Weights of a small GPT-style language model, trained from scratch on English Wikipedia: no biases in attention or MLP, 97M tokens.
Each number is 200 + 20 x the weight over its row's rms, rounded and kept within 0 to 999. Layers, rows and columns count from 0. The size before them is the row's rms in percent of the matrix's.

# layer 6 MLP up, 384x96, rms 0.15, rows 53-89, columns 0-95
092,186,195,198,237,188,218,207,219,184,231,200,204,197,206,197,185,195,176,203,212,200,167,253,192,204,211,212,203,232,160,212,249,219,194,207,183,201,201,188,215,202,210,245,239,197,203,213,206,217,211,200,208,192,224,242,212,176,165,165,214,217,209,215,208,205,174,205,213,211,184,193,195,216,209,174,193,215,225,202,216,192,243,217,193,224,212,161,224,199,183,199,206,195,255,220,208
091,226,192,207,221,210,195,199,229,213,178,213,224,219,209,200,179,177,177,215,181,256,203,225,193,206,234,204,217,205,196,230,206,196,164,216,206,176,194,176,216,208,205,220,179,225,169,212,196,191,187,227,222,192,184,168,225,171,158,212,232,182,192,226,189,222,201,183,175,209,197,186,232,223,250,196,186,227,207,217,218,234,198,225,203,188,213,199,194,200,207,188,191,187,221,207,240
093,236,180,188,195,213,206,211,197,214,205,224,187,188,204,231,190,195,192,208,219,192,154,225,179,192,161,229,197,223,195,197,211,190,172,200,181,169,208,176,216,207,217,231,212,212,186,226,196,188,211,214,199,201,227,205,263,207,208,187,202,178,231,196,196,206,165,159,220,201,203,180,216,197,169,210,189,203,218,192,204,243,232,211,191,218,208,143,220,179,190,172,180,198,212,195,209
094,186,210,172,172,194,217,181,190,217,177,190,181,197,241,193,199,196,195,178,169,237,206,223,206,186,210,249,221,191,210,208,192,196,159,169,203,187,221,192,200,214,203,153,201,190,207,222,197,208,205,194,220,211,208,187,189,198,212,168,233,182,175,194,187,160,199,215,173,214,206,206,178,167,167,211,173,187,212,201,232,169,192,191,206,183,165,200,213,175,207,146,194,176,186,210,214
090,214,189,189,202,213,165,207,172,200,191,196,183,217,171,216,208,189,208,213,241,195,177,209,212,198,205,192,188,203,211,181,174,212,200,199,217,209,204,198,236,202,172,205,194,176,227,199,188,152,216,196,203,177,221,183,168,158,205,185,169,207,193,193,159,180,227,191,191,214,154,171,142,184,212,174,187,198,186,230,167,194,183,204,185,198,185,213,163,185,180,179,216,192,168,192,197
088,207,197,206,195,191,220,196,185,215,200,215,197,223,197,228,206,211,217,243,167,221,192,217,175,199,199,201,239,208,177,171,196,179,196,196,211,212,200,214,203,207,185,201,211,178,220,200,171,236,217,203,221,194,192,195,199,196,209,218,193,193,222,181,216,230,175,170,245,180,200,187,186,206,177,204,219,245,174,161,211,213,228,151,240,190,208,183,168,203,192,238,173,195,182,223,233
096,165,191,222,186,182,205,204,187,210,212,265,198,231,193,173,178,193,179,216,170,194,180,202,209,198,219,203,217,212,179,212,183,228,227,235,200,209,226,194,186,217,198,208,213,224,165,211,200,207,205,228,206,181,192,195,182,199,192,196,200,170,168,209,206,209,216,225,210,225,224,177,254,197,215,183,201,186,167,173,218,202,170,223,221,239,187,250,220,192,203,192,203,205,191,195,207
103,197,150,244,193,192,161,176,210,176,176,186,205,211,218,173,200,225,214,199,220,166,212,204,213,172,208,177,200,169,206,200,213,216,194,216,203,177,191,192,212,217,232,201,208,175,240,180,234,181,189,209,194,199,211,158,179,167,176,159,195,226,199,214,212,173,181,219,219,209,240,214,203,203,182,192,224,220,203,207,213,188,194,200,203,193,202,171,226,193,238,195,190,173,184,190,212
105,186,195,205,192,195,183,180,180,204,197,177,154,186,218,217,185,199,199,174,181,200,204,198,198,165,176,193,209,238,166,195,193,189,166,215,226,226,213,194,227,198,206,207,187,187,179,223,218,192,215,163,214,195,187,202,198,201,174,216,240,202,168,165,209,198,212,218,180,226,214,189,239,240,203,209,183,187,178,180,232,176,181,170,149,221,188,196,199,168,221,170,198,202,186,192,193
095,253,174,199,189,206,199,219,202,206,198,215,153,226,209,198,181,184,198,171,233,182,202,176,164,170,206,220,194,193,182,172,252,196,179,228,172,181,238,175,197,194,235,201,182,225,182,193,195,198,185,203,221,217,231,187,184,214,224,187,201,193,195,222,196,191,205,187,234,229,202,226,196,180,197,185,208,186,185,191,216,194,200,213,213,232,229,194,173,227,206,202,211,206,193,223,235
091,172,227,208,200,220,182,225,223,197,196,188,187,196,161,197,183,194,176,217,154,196,215,218,164,217,230,220,206,197,186,229,228,231,208,192,212,190,175,177,216,213,200,215,157,187,195,168,186,203,170,206,212,188,205,224,214,180,202,199,218,178,168,207,193,180,176,209,197,167,209,194,216,204,220,176,224,223,206,197,193,200,183,179,200,185,201,185,162,165,206,218,168,216,187,162,243
101,212,184,209,186,207,202,188,216,193,200,213,220,192,211,189,193,186,200,193,178,198,206,230,230,150,224,212,196,195,206,220,194,177,184,225,187,167,189,216,180,171,190,186,224,206,207,159,194,183,176,224,194,189,197,221,174,170,188,224,208,190,187,204,198,184,198,202,209,182,188,204,204,180,194,197,194,181,229,183,195,220,175,170,208,189,141,190,269,158,229,225,216,221,170,202,187
116,176,204,207,244,152,151,211,190,199,198,192,231,218,191,181,197,209,178,246,206,203,200,209,197,211,210,234,216,221,214,199,184,205,178,200,186,231,188,185,190,204,154,173,208,219,218,219,203,193,206,248,204,208,212,212,211,215,229,232,222,203,189,199,199,210,183,221,185,224,200,208,200,226,183,183,274,166,203,187,198,203,210,177,176,194,192,192,210,209,187,190,186,194,207,191,199
106,200,199,238,187,199,181,210,197,218,200,228,227,169,182,223,204,208,176,185,198,217,175,262,206,199,204,177,190,172,185,173,209,213,207,217,180,180,205,209,220,170,218,180,152,168,219,195,168,204,215,204,184,198,226,208,209,193,200,188,164,203,198,217,189,201,195,197,179,199,180,198,209,187,187,205,233,203,254,186,216,161,165,191,181,197,202,200,172,215,206,223,164,221,188,226,204
110,209,222,239,180,202,190,194,215,225,203,220,213,226,246,193,206,236,166,213,196,216,171,214,229,200,204,167,209,214,197,213,172,228,203,196,195,235,195,202,177,222,197,214,209,165,198,164,189,223,238,175,199,201,234,209,194,189,202,177,205,207,200,184,217,240,211,213,209,187,178,206,167,198,222,178,179,216,211,173,222,205,206,196,214,183,261,199,223,199,222,194,203,214,227,208,188
098,179,202,200,208,214,184,243,215,197,174,179,198,206,215,155,197,215,229,207,228,209,176,177,215,189,227,202,190,185,184,183,178,227,180,182,202,204,138,209,205,201,222,196,164,185,192,227,188,139,212,208,180,210,207,186,175,209,229,210,200,237,228,211,219,204,195,222,180,224,186,182,179,208,181,210,189,217,206,193,201,211,227,227,183,233,213,196,195,168,198,182,169,204,186,211,209
101,222,222,195,201,184,207,201,182,159,193,260,220,176,212,202,177,163,163,197,210,200,182,193,200,169,203,188,200,216,169,177,199,181,161,202,180,182,227,186,158,223,200,180,189,191,204,216,202,211,187,198,210,195,241,181,216,201,246,200,187,186,205,178,225,207,217,199,224,184,207,221,201,194,230,186,181,201,199,204,226,202,180,192,183,186,240,218,167,221,215,179,181,184,198,189,169
093,211,206,248,181,159,179,218,217,186,230,231,215,190,151,201,217,165,218,210,201,193,243,240,159,215,200,214,230,205,215,189,209,202,187,211,168,214,189,166,179,197,216,197,205,208,190,205,219,211,175,215,216,213,210,194,145,193,175,228,186,223,205,176,198,193,186,242,201,204,209,202,197,187,229,206,215,168,186,195,227,208,198,197,198,186,195,219,219,189,203,227,206,213,207,184,198
098,220,174,221,185,211,199,215,181,218,172,194,241,193,150,211,177,203,217,216,183,178,226,238,189,158,210,217,190,221,188,190,210,223,220,199,196,194,199,196,172,155,236,227,230,225,197,227,179,187,193,207,203,166,200,175,199,186,173,168,187,213,188,235,188,219,200,211,189,204,192,195,209,210,185,171,209,238,216,214,203,183,176,210,193,191,194,230,237,189,198,198,214,172,199,218,202
097,177,178,177,204,137,196,210,190,223,208,172,185,216,170,186,227,202,180,222,212,191,225,214,202,217,204,215,218,192,240,204,213,217,199,194,182,206,222,210,230,191,207,182,228,220,186,212,209,222,188,196,185,219,197,196,194,166,211,195,162,155,185,198,180,188,207,216,253,224,192,205,212,201,198,204,202,212,201,170,199,202,218,230,221,219,168,179,209,217,240,220,204,236,184,212,229
090,212,215,210,185,166,229,191,211,196,221,228,162,198,181,206,205,181,162,211,190,189,220,218,206,185,201,205,223,214,207,207,235,183,225,190,183,156,195,209,201,191,229,213,187,222,191,207,222,237,236,199,264,196,220,193,224,150,227,186,200,189,190,232,198,206,202,192,197,201,180,222,211,186,164,195,172,190,190,175,222,191,227,202,178,200,222,175,188,221,198,211,188,202,213,217,173
101,170,186,177,200,191,192,208,197,233,213,228,184,182,234,182,199,220,215,241,192,202,231,157,200,181,206,211,203,191,189,178,208,191,234,172,197,184,231,204,187,189,213,152,162,181,189,181,208,183,185,163,181,202,246,194,209,218,220,172,200,185,195,184,198,240,190,210,195,207,192,196,159,198,186,220,204,174,199,196,208,171,178,210,195,178,187,200,231,183,218,198,221,168,199,229,190
101,153,228,191,195,154,225,208,185,200,178,185,177,193,217,193,203,189,190,211,178,205,193,181,212,211,222,196,215,163,178,205,179,215,216,204,189,172,205,175,197,180,173,233,205,173,233,186,184,217,240,195,196,191,208,209,225,207,191,209,155,253,192,175,185,221,235,214,175,210,182,216,239,200,196,222,176,196,188,221,222,223,206,218,194,203,208,217,201,216,201,224,214,230,226,208,200
094,171,183,177,217,196,194,208,226,196,153,198,221,199,209,203,228,205,168,212,153,193,194,178,196,207,184,211,215,200,186,231,161,232,196,203,219,204,184,188,165,170,225,211,221,197,169,175,167,201,200,223,181,206,188,178,198,209,228,221,234,197,255,214,233,197,208,162,199,207,194,186,186,196,205,217,210,200,236,161,208,198,204,166,207,168,204,227,192,212,198,205,211,208,202,202,197
101,173,200,179,223,198,189,198,185,212,205,168,258,218,202,195,188,195,184,205,230,198,195,184,214,220,213,213,188,207,182,207,243,223,190,194,206,229,231,240,231,180,183,211,225,227,212,225,207,217,234,225,209,216,193,208,190,201,190,193,209,217,253,207,226,201,217,216,183,203,211,195,207,195,203,188,202,193,200,219,211,206,198,242,199,242,213,191,233,176,249,232,192,209,193,225,201
109,169,179,229,186,193,196,219,211,213,193,207,206,232,245,200,203,219,221,186,152,196,194,206,188,210,181,216,226,208,208,227,186,188,200,248,199,213,190,197,196,185,213,153,189,209,202,202,183,193,232,192,189,198,192,189,178,185,209,190,234,210,209,196,185,198,240,192,207,234,196,217,237,161,185,196,232,237,185,240,202,192,174,216,218,188,188,223,161,216,199,199,233,218,217,214,200
091,211,207,210,202,232,230,203,210,211,165,193,179,231,185,201,219,209,233,215,190,189,168,218,186,192,226,190,177,181,208,207,183,196,198,211,218,205,223,219,187,210,217,191,205,236,210,187,188,174,188,207,207,232,227,189,173,222,208,169,207,223,175,212,216,216,218,163,218,195,201,229,213,179,182,231,221,223,192,206,252,221,214,174,200,225,168,220,250,195,211,208,215,206,157,212,203
099,201,198,198,210,219,177,200,211,186,230,175,217,190,169,231,205,187,165,237,200,194,243,201,210,163,220,191,190,175,215,218,192,195,200,204,177,157,206,222,211,215,190,193,181,185,207,197,235,205,229,243,201,175,218,183,193,179,200,235,226,182,232,205,196,218,186,172,207,180,187,172,230,199,193,187,207,189,186,195,186,239,200,221,192,202,211,227,198,195,202,169,243,241,184,184,197
096,231,185,234,210,184,168,203,202,228,201,190,206,197,217,208,177,190,194,219,206,203,194,218,210,232,171,233,172,227,191,213,187,212,214,181,186,207,219,190,205,166,237,209,234,176,150,218,239,197,211,211,204,195,199,178,214,166,171,206,230,210,207,220,170,191,182,197,180,220,175,201,190,222,226,200,173,191,184,176,221,190,177,200,184,183,159,206,200,192,186,162,193,218,204,234,204
116,204,196,159,191,195,177,203,193,214,195,206,187,184,201,158,180,216,223,213,191,140,189,211,205,215,179,179,185,227,199,205,169,228,196,156,206,209,197,187,186,201,192,176,191,158,178,221,200,164,192,173,183,167,181,194,167,194,200,166,162,218,221,176,191,201,182,210,211,194,175,205,227,192,188,189,182,173,188,197,222,226,233,210,216,196,194,195,204,180,213,199,185,201,195,187,150
112,196,182,197,214,150,173,151,202,216,216,188,197,203,241,220,183,166,196,204,196,195,190,205,160,192,183,219,225,217,180,202,149,222,204,192,227,167,210,194,194,175,202,202,191,217,191,225,199,210,211,223,189,201,226,160,198,180,170,210,212,208,222,200,172,224,191,226,208,182,210,206,207,187,175,175,207,247,196,186,206,189,181,212,229,195,215,181,234,191,187,196,227,163,200,198,200
109,172,207,240,204,220,173,179,192,219,227,209,232,228,207,208,210,216,209,179,216,211,202,214,176,198,208,209,219,243,181,172,201,193,181,198,177,152,200,163,219,159,185,185,204,211,222,194,214,208,191,160,241,191,211,195,186,185,211,208,223,192,194,205,168,212,160,184,197,187,226,193,211,197,224,217,183,228,197,224,213,210,178,195,217,203,218,197,190,213,214,168,196,164,202,198,156
102,190,159,221,188,171,208,184,219,215,203,176,216,250,194,219,188,230,251,200,196,199,176,182,204,211,185,194,206,200,221,181,218,209,170,195,184,215,182,168,200,225,172,192,175,217,201,196,168,215,186,215,199,170,191,180,183,212,185,198,202,201,182,176,236,178,219,226,175,212,207,192,210,176,168,164,174,214,171,176,204,210,192,183,200,193,206,219,208,229,197,180,206,157,196,202,238
108,189,189,187,198,180,158,226,192,226,232,192,218,210,204,178,187,230,193,189,210,202,182,204,202,212,222,188,201,202,180,209,210,204,172,188,215,195,185,188,209,176,150,236,199,192,189,158,208,192,218,214,224,198,212,233,209,206,171,202,195,197,210,177,216,176,194,159,178,195,205,192,234,217,227,209,192,160,179,168,180,179,204,179,235,176,196,208,239,191,237,200,176,232,217,177,186
100,208,221,181,214,187,215,205,205,196,212,183,206,191,208,177,185,251,173,227,175,182,211,206,174,223,214,205,196,189,231,209,224,208,173,217,218,169,217,214,216,198,190,256,191,210,204,172,241,215,193,211,224,164,198,239,205,249,199,196,232,229,221,174,219,194,206,182,191,175,220,212,219,199,214,194,203,184,167,176,184,223,218,193,193,236,192,209,195,218,222,219,197,184,188,185,199
105,218,219,198,212,192,197,183,239,191,210,161,197,199,245,204,221,187,160,200,176,161,220,206,201,207,225,223,221,185,209,223,191,219,208,220,203,217,189,192,228,198,195,206,218,198,189,172,203,248,206,219,209,176,193,202,183,189,210,174,196,191,194,205,189,192,162,209,179,205,176,203,209,204,180,202,194,215,214,197,215,202,211,199,191,222,239,210,178,202,262,232,199,263,197,225,215
086,194,185,212,195,192,212,177,216,212,212,239,183,214,188,170,209,208,219,224,229,189,205,196,243,231,186,194,183,218,164,197,179,214,156,189,192,189,202,177,207,165,220,213,189,212,188,211,194,192,190,189,237,195,208,136,219,187,218,196,212,164,202,195,199,186,202,199,193,205,222,196,178,183,206,175,163,179,171,193,194,200,191,181,220,166,191,152,223,183,231,185,197,200,201,166,184
# layer 6 MLP down (transposed), 384x96, rms 0.145, rows 53-88, columns 0-95
096,229,190,200,193,199,217,206,184,201,181,186,181,173,235,186,219,211,215,200,157,187,205,223,202,202,204,183,187,203,196,160,203,229,220,207,197,232,213,201,192,242,222,189,186,203,193,201,222,193,182,242,219,182,194,192,197,171,194,190,201,177,222,219,241,197,168,177,216,176,200,183,178,241,204,194,233,203,191,190,244,182,176,213,211,200,220,200,170,193,200,144,195,202,166,227,212
091,193,208,198,185,164,199,213,187,192,211,184,202,194,198,207,197,225,222,190,196,175,199,200,258,221,168,214,219,187,242,195,205,221,207,175,176,202,197,181,205,167,198,195,207,228,229,202,221,213,186,180,216,204,194,229,170,174,195,238,143,209,191,153,202,209,168,213,172,226,183,222,190,211,204,201,178,199,167,210,178,196,197,216,216,183,203,235,198,203,211,179,186,220,216,239,210
093,170,204,224,202,196,196,205,195,193,193,206,208,171,210,183,190,229,222,168,215,199,213,213,175,233,180,204,197,191,213,175,203,219,207,238,222,238,186,176,181,216,184,201,165,208,217,186,216,221,194,208,207,179,186,195,206,175,194,199,191,204,214,229,201,190,165,175,194,165,211,195,147,213,234,231,247,203,192,194,206,241,184,230,214,170,216,202,177,162,185,200,214,215,172,220,195
098,217,235,212,213,190,205,190,205,169,198,182,191,179,165,188,182,189,181,183,251,209,218,189,184,193,215,218,226,183,170,189,200,188,190,202,194,219,173,205,163,187,208,199,232,199,233,218,222,166,199,189,176,217,203,215,216,180,205,178,194,201,216,220,225,184,211,224,181,208,163,194,187,200,235,215,237,245,243,190,193,181,187,218,202,171,176,208,188,218,179,223,212,170,224,205,212
094,224,228,202,182,175,237,228,189,202,249,223,186,196,189,191,185,187,198,252,188,181,211,173,191,157,174,210,172,194,178,215,195,207,205,215,205,174,186,192,209,204,190,211,204,224,179,185,211,185,207,181,178,219,184,198,218,196,166,211,171,184,198,246,188,202,187,222,197,181,161,242,193,182,190,217,221,216,201,196,232,214,190,205,188,196,222,231,191,202,174,203,248,194,213,188,202
097,191,159,203,195,198,194,195,186,181,182,180,195,188,237,188,223,172,180,197,189,241,166,202,230,199,199,224,213,206,229,159,190,176,213,226,171,200,204,210,247,188,201,206,213,169,187,215,178,210,215,210,228,194,205,183,212,165,168,187,184,213,195,197,243,225,159,211,205,211,234,214,184,176,200,209,224,218,214,208,180,206,197,175,182,212,248,204,193,220,187,206,178,208,218,202,211
095,206,220,211,199,203,213,163,211,239,204,164,205,197,217,187,208,168,209,193,206,210,211,193,178,199,208,214,199,221,199,211,192,182,214,201,208,242,206,193,189,163,183,229,212,221,173,183,211,194,198,202,171,188,186,201,163,218,207,178,218,176,232,198,214,234,206,182,195,223,209,152,229,251,195,162,201,168,187,250,193,217,200,199,170,180,207,247,183,193,201,184,191,203,189,206,200
101,173,206,212,175,220,187,182,199,211,162,218,162,216,202,233,182,225,206,196,229,233,208,191,242,185,215,206,205,182,260,215,186,148,179,187,222,207,175,189,198,217,209,223,183,180,177,202,184,202,195,216,211,190,228,199,194,195,165,230,207,186,200,191,220,186,217,227,200,211,191,218,228,244,203,187,204,177,194,200,201,166,166,217,213,188,190,186,194,178,195,186,206,180,228,192,188
097,194,185,196,216,181,204,194,170,189,220,226,206,176,223,208,202,237,203,185,220,236,174,218,202,202,179,206,199,202,187,193,220,186,204,199,254,185,178,192,223,170,245,193,212,224,204,178,192,196,217,199,201,173,213,231,195,176,197,216,193,169,177,182,249,201,233,189,186,200,161,200,175,222,210,172,204,185,185,201,217,199,184,211,187,227,186,192,200,231,200,249,183,168,193,194,172
098,180,210,186,195,207,178,184,246,185,157,192,175,207,199,207,203,197,199,165,189,210,231,182,206,212,205,194,199,196,234,188,196,170,219,257,189,174,156,207,189,222,217,184,180,192,169,189,190,238,230,227,209,203,218,193,186,200,232,238,210,192,233,173,220,205,230,212,204,185,152,230,196,185,203,202,186,226,191,192,205,205,214,195,211,228,211,200,192,186,178,195,218,196,184,190,185
086,209,154,160,210,181,180,192,219,195,193,210,197,203,199,200,180,197,206,205,187,200,201,202,194,212,136,206,236,200,212,221,181,188,211,214,182,206,158,219,184,228,203,190,207,219,212,180,241,189,205,218,196,211,169,209,189,184,183,202,193,181,179,213,208,237,217,206,183,250,172,214,173,188,221,202,201,211,185,226,221,234,231,223,166,196,206,235,211,181,191,221,223,200,177,188,184
101,206,206,189,177,182,182,145,206,214,208,187,205,254,238,190,199,190,251,146,220,192,192,211,162,221,230,194,195,209,183,185,225,180,186,203,196,219,183,191,177,235,183,198,196,225,206,185,218,158,181,212,205,200,201,194,185,200,192,228,210,171,215,181,238,198,206,203,204,176,221,187,207,192,199,198,205,202,220,163,225,200,220,203,217,203,186,219,167,215,181,198,203,197,213,227,187
108,186,209,184,170,197,190,195,213,219,192,191,211,226,192,208,196,204,210,171,199,225,178,206,190,197,191,223,215,222,194,213,173,200,202,190,199,152,166,206,189,219,215,176,170,222,199,209,212,216,207,192,184,200,221,206,212,266,214,183,214,228,186,211,193,242,199,223,219,188,200,164,220,232,185,193,196,185,200,199,180,213,227,143,171,227,174,196,208,209,213,208,192,202,143,217,201
103,177,227,203,248,209,213,205,198,183,171,214,181,188,187,167,199,208,224,167,220,209,190,215,223,222,195,210,226,193,212,211,178,173,220,238,197,193,202,175,221,165,182,221,192,184,223,199,190,224,188,212,214,251,213,233,194,207,200,176,210,161,210,209,202,204,194,183,201,207,184,181,182,181,220,187,242,157,207,209,199,197,228,206,201,171,203,196,184,186,188,192,208,162,207,232,165
107,204,209,234,194,196,177,175,245,186,238,179,207,216,232,206,200,220,218,222,183,173,190,199,196,207,196,206,188,231,186,186,206,185,207,162,206,205,228,212,213,180,219,224,225,233,207,186,187,198,179,189,213,185,203,200,180,195,155,158,192,198,168,212,251,228,208,195,209,202,197,187,224,179,191,172,188,207,217,204,186,180,208,216,194,215,191,141,185,197,171,228,197,178,209,216,216
102,210,218,174,216,160,180,170,192,207,162,203,197,197,190,197,170,211,173,193,188,222,189,230,193,207,213,193,209,190,227,222,167,196,189,198,175,218,214,179,221,226,214,211,191,209,227,142,222,206,201,189,224,214,156,166,214,223,181,207,240,214,234,196,212,154,217,172,196,212,229,193,234,189,180,217,212,197,194,227,179,210,182,223,188,177,208,196,193,193,206,213,207,202,191,216,193
102,207,232,207,197,185,214,172,184,200,197,208,179,190,218,172,158,221,195,190,228,220,190,215,190,196,235,209,186,211,221,191,187,179,203,203,226,214,227,209,149,181,185,224,203,149,191,249,202,213,240,204,209,168,209,207,181,192,224,224,155,176,182,205,219,209,205,236,184,230,226,201,171,196,194,179,233,205,194,194,196,185,179,165,184,200,194,189,205,201,199,196,213,206,192,223,211
096,248,224,201,204,196,221,191,227,198,219,185,235,190,168,196,204,209,209,182,199,222,225,193,188,207,219,198,202,218,174,150,163,185,200,217,199,239,211,217,171,191,191,236,205,202,215,168,194,218,179,190,207,216,177,208,197,183,193,221,190,173,208,194,206,208,224,222,217,176,199,211,169,231,161,213,187,193,205,185,207,201,175,204,218,169,211,239,198,192,171,165,175,201,188,244,201
105,214,206,233,191,201,180,213,184,200,221,200,183,206,243,195,211,183,206,186,176,186,162,184,190,211,196,181,233,205,191,203,183,183,164,197,184,216,198,205,242,178,216,208,217,158,194,203,217,189,170,190,249,202,185,185,185,197,218,222,189,206,206,202,217,209,201,201,236,178,218,159,185,208,208,186,225,200,157,210,187,239,212,162,236,202,221,221,194,178,202,202,208,196,237,164,199
091,183,185,233,203,243,185,186,226,211,152,185,227,198,205,207,216,206,211,198,186,205,207,214,205,227,197,198,210,192,204,207,215,168,252,192,191,233,180,207,163,183,195,166,245,203,197,168,195,210,187,200,187,214,162,181,192,206,207,221,214,187,182,207,217,219,191,162,168,226,200,194,157,185,160,206,185,230,183,217,203,230,199,221,227,218,189,207,184,175,189,204,199,214,197,198,207
095,229,183,168,195,215,235,212,208,212,173,197,195,172,227,245,198,231,223,232,195,187,182,175,189,194,196,192,203,240,175,185,196,187,193,224,182,173,212,167,173,203,199,209,189,189,197,188,219,202,183,212,158,192,189,207,227,200,205,196,212,175,215,144,205,214,170,172,199,223,195,202,191,212,210,184,251,215,210,181,217,205,203,203,234,227,211,186,205,223,183,178,228,203,179,198,209
103,212,182,189,195,236,214,193,176,187,183,222,203,203,224,212,215,174,187,163,199,168,177,233,219,220,195,196,165,168,207,196,243,177,159,176,188,209,187,200,230,197,177,242,198,195,199,250,200,184,213,233,210,198,189,205,232,200,177,180,206,203,191,222,193,215,219,210,200,178,189,198,178,195,219,178,191,209,209,165,196,258,184,228,207,223,185,210,194,188,192,203,206,208,174,216,206
097,183,189,212,198,211,181,242,209,214,210,200,222,218,219,163,223,216,209,181,170,185,191,216,156,217,220,232,230,212,184,198,221,227,227,198,203,200,179,176,203,227,185,174,189,204,175,204,180,213,191,178,182,201,208,223,191,191,170,204,152,198,176,187,215,182,197,202,204,259,202,208,194,223,171,187,212,204,211,206,212,162,197,206,219,227,199,212,194,235,182,176,188,195,206,229,162
096,230,171,195,188,219,232,187,212,234,169,216,191,184,171,210,186,196,163,233,187,190,183,175,183,210,194,190,188,176,185,167,201,191,183,181,206,213,218,203,201,219,191,219,229,203,199,195,162,233,203,235,207,222,200,203,218,187,218,187,172,211,214,160,233,202,178,196,197,203,185,232,205,222,178,197,201,194,186,225,207,225,245,183,240,195,232,184,235,207,170,173,179,190,200,198,192
098,225,175,174,217,211,206,178,188,222,177,227,222,219,224,199,215,231,175,200,227,192,211,232,209,239,181,210,208,205,218,203,184,205,198,210,195,224,180,201,232,189,180,196,205,160,184,218,202,206,182,159,186,217,179,152,177,187,203,233,185,174,182,198,184,178,212,182,205,213,205,205,208,205,206,193,199,179,219,250,181,191,173,200,236,196,198,187,194,203,158,170,207,219,172,231,206
100,244,166,216,229,193,178,213,224,215,185,181,145,208,220,200,245,197,191,183,202,182,199,213,209,194,191,223,182,186,196,215,202,202,196,218,199,196,219,195,173,196,233,200,224,177,221,200,200,234,213,201,184,200,195,186,190,210,240,207,201,222,192,211,173,173,218,208,203,216,177,190,211,188,188,169,209,229,226,202,194,202,144,155,176,174,237,201,191,194,197,166,189,214,223,212,207
103,173,230,212,208,173,232,202,215,220,219,226,237,194,192,217,176,175,172,222,180,171,227,219,204,188,220,200,234,187,222,217,223,195,223,226,185,192,187,189,209,198,195,204,179,214,194,190,203,236,154,206,223,213,214,204,194,172,200,238,193,216,213,184,218,190,169,207,175,186,233,204,151,196,199,212,162,197,187,215,212,198,191,210,194,160,184,183,201,195,190,177,168,220,216,174,184
100,181,201,182,183,197,229,201,205,160,194,219,174,235,181,199,183,184,197,217,204,197,218,206,181,213,181,182,191,181,184,206,148,174,212,200,224,218,168,163,210,184,212,173,230,179,164,201,180,197,210,201,217,161,208,163,225,213,250,202,202,199,204,196,223,229,189,180,239,220,198,208,190,225,202,223,190,233,198,202,176,211,193,186,207,207,235,198,232,198,217,219,225,187,188,187,209
095,176,221,178,175,202,214,190,177,217,228,175,241,190,221,167,145,222,188,190,194,210,224,229,201,199,220,178,181,192,186,189,195,214,230,170,240,185,158,203,240,210,196,199,198,173,218,188,181,195,213,191,189,219,178,198,178,201,199,191,194,203,201,170,223,227,174,188,206,208,248,175,219,193,205,200,215,190,179,190,208,203,220,228,188,202,182,200,197,199,211,226,229,181,231,177,214
116,263,206,207,201,184,203,204,212,186,193,200,206,196,200,214,198,240,190,225,185,198,218,169,202,224,202,209,174,175,178,165,181,174,229,206,171,209,194,212,194,212,194,198,186,188,225,194,232,217,193,199,187,178,215,164,188,234,212,250,211,219,208,196,198,187,226,213,210,220,213,218,187,195,154,161,181,209,190,192,196,179,214,197,240,193,180,229,216,156,187,185,200,212,192,176,203
103,225,180,169,221,227,205,177,164,208,191,230,214,180,199,202,226,185,203,194,223,206,158,209,184,225,199,199,215,230,215,215,187,209,211,185,211,205,196,164,195,184,201,177,183,208,178,197,186,181,201,180,221,180,239,209,227,196,214,170,202,203,210,172,197,210,192,183,205,238,189,222,231,206,188,160,227,238,159,178,203,231,176,207,219,211,214,187,218,219,197,179,199,163,192,230,180
109,182,206,207,206,188,225,229,209,205,181,177,169,175,181,168,188,223,226,204,212,150,223,188,200,198,212,222,205,206,196,206,239,191,201,189,217,241,189,194,226,149,194,208,206,194,181,229,190,164,208,236,193,160,216,207,168,208,237,212,189,207,191,189,201,198,182,216,217,178,177,188,219,194,207,199,225,220,174,206,215,209,205,197,240,218,172,198,198,193,201,236,187,189,221,181,166
102,188,148,215,216,203,180,210,208,205,232,207,185,183,194,227,207,213,177,215,195,210,193,187,201,184,205,204,175,186,205,168,178,192,231,219,230,254,201,211,182,175,188,190,217,184,173,176,175,199,214,195,235,167,197,173,193,181,173,228,193,181,208,225,217,190,172,219,190,231,204,200,206,199,219,182,231,225,180,205,189,166,232,227,212,229,177,208,204,201,181,200,230,203,178,213,231
106,209,162,214,234,193,187,202,209,250,227,222,239,222,209,182,175,236,175,191,214,178,193,188,234,211,183,183,175,170,205,232,216,201,220,213,196,181,178,196,203,191,200,199,199,218,205,215,183,214,201,200,236,170,179,229,202,217,177,176,224,212,176,217,198,206,226,186,171,203,193,205,197,234,173,177,174,196,188,214,168,219,191,191,227,184,225,185,189,167,183,193,177,195,223,196,176
105,183,156,202,200,160,212,244,237,177,218,209,226,223,188,188,200,206,205,216,162,201,193,219,189,203,202,204,211,181,218,183,215,185,241,199,165,193,167,215,169,209,176,169,226,219,198,198,196,190,225,210,176,166,190,217,193,190,200,197,205,218,189,207,241,223,196,193,191,238,195,176,205,185,214,188,203,184,203,183,200,215,197,205,167,211,175,186,218,235,195,220,236,186,230,177,180
100,192,186,199,218,225,202,207,198,166,155,204,169,216,208,189,233,206,203,197,194,190,205,177,186,193,242,191,225,196,188,188,196,188,222,266,209,163,193,231,210,175,195,203,205,185,186,178,206,168,220,194,217,219,172,191,230,214,225,233,170,221,194,175,200,201,197,196,217,185,182,214,205,183,202,146,191,216,176,225,176,220,221,191,204,175,178,197,224,220,195,204,201,201,229,187,197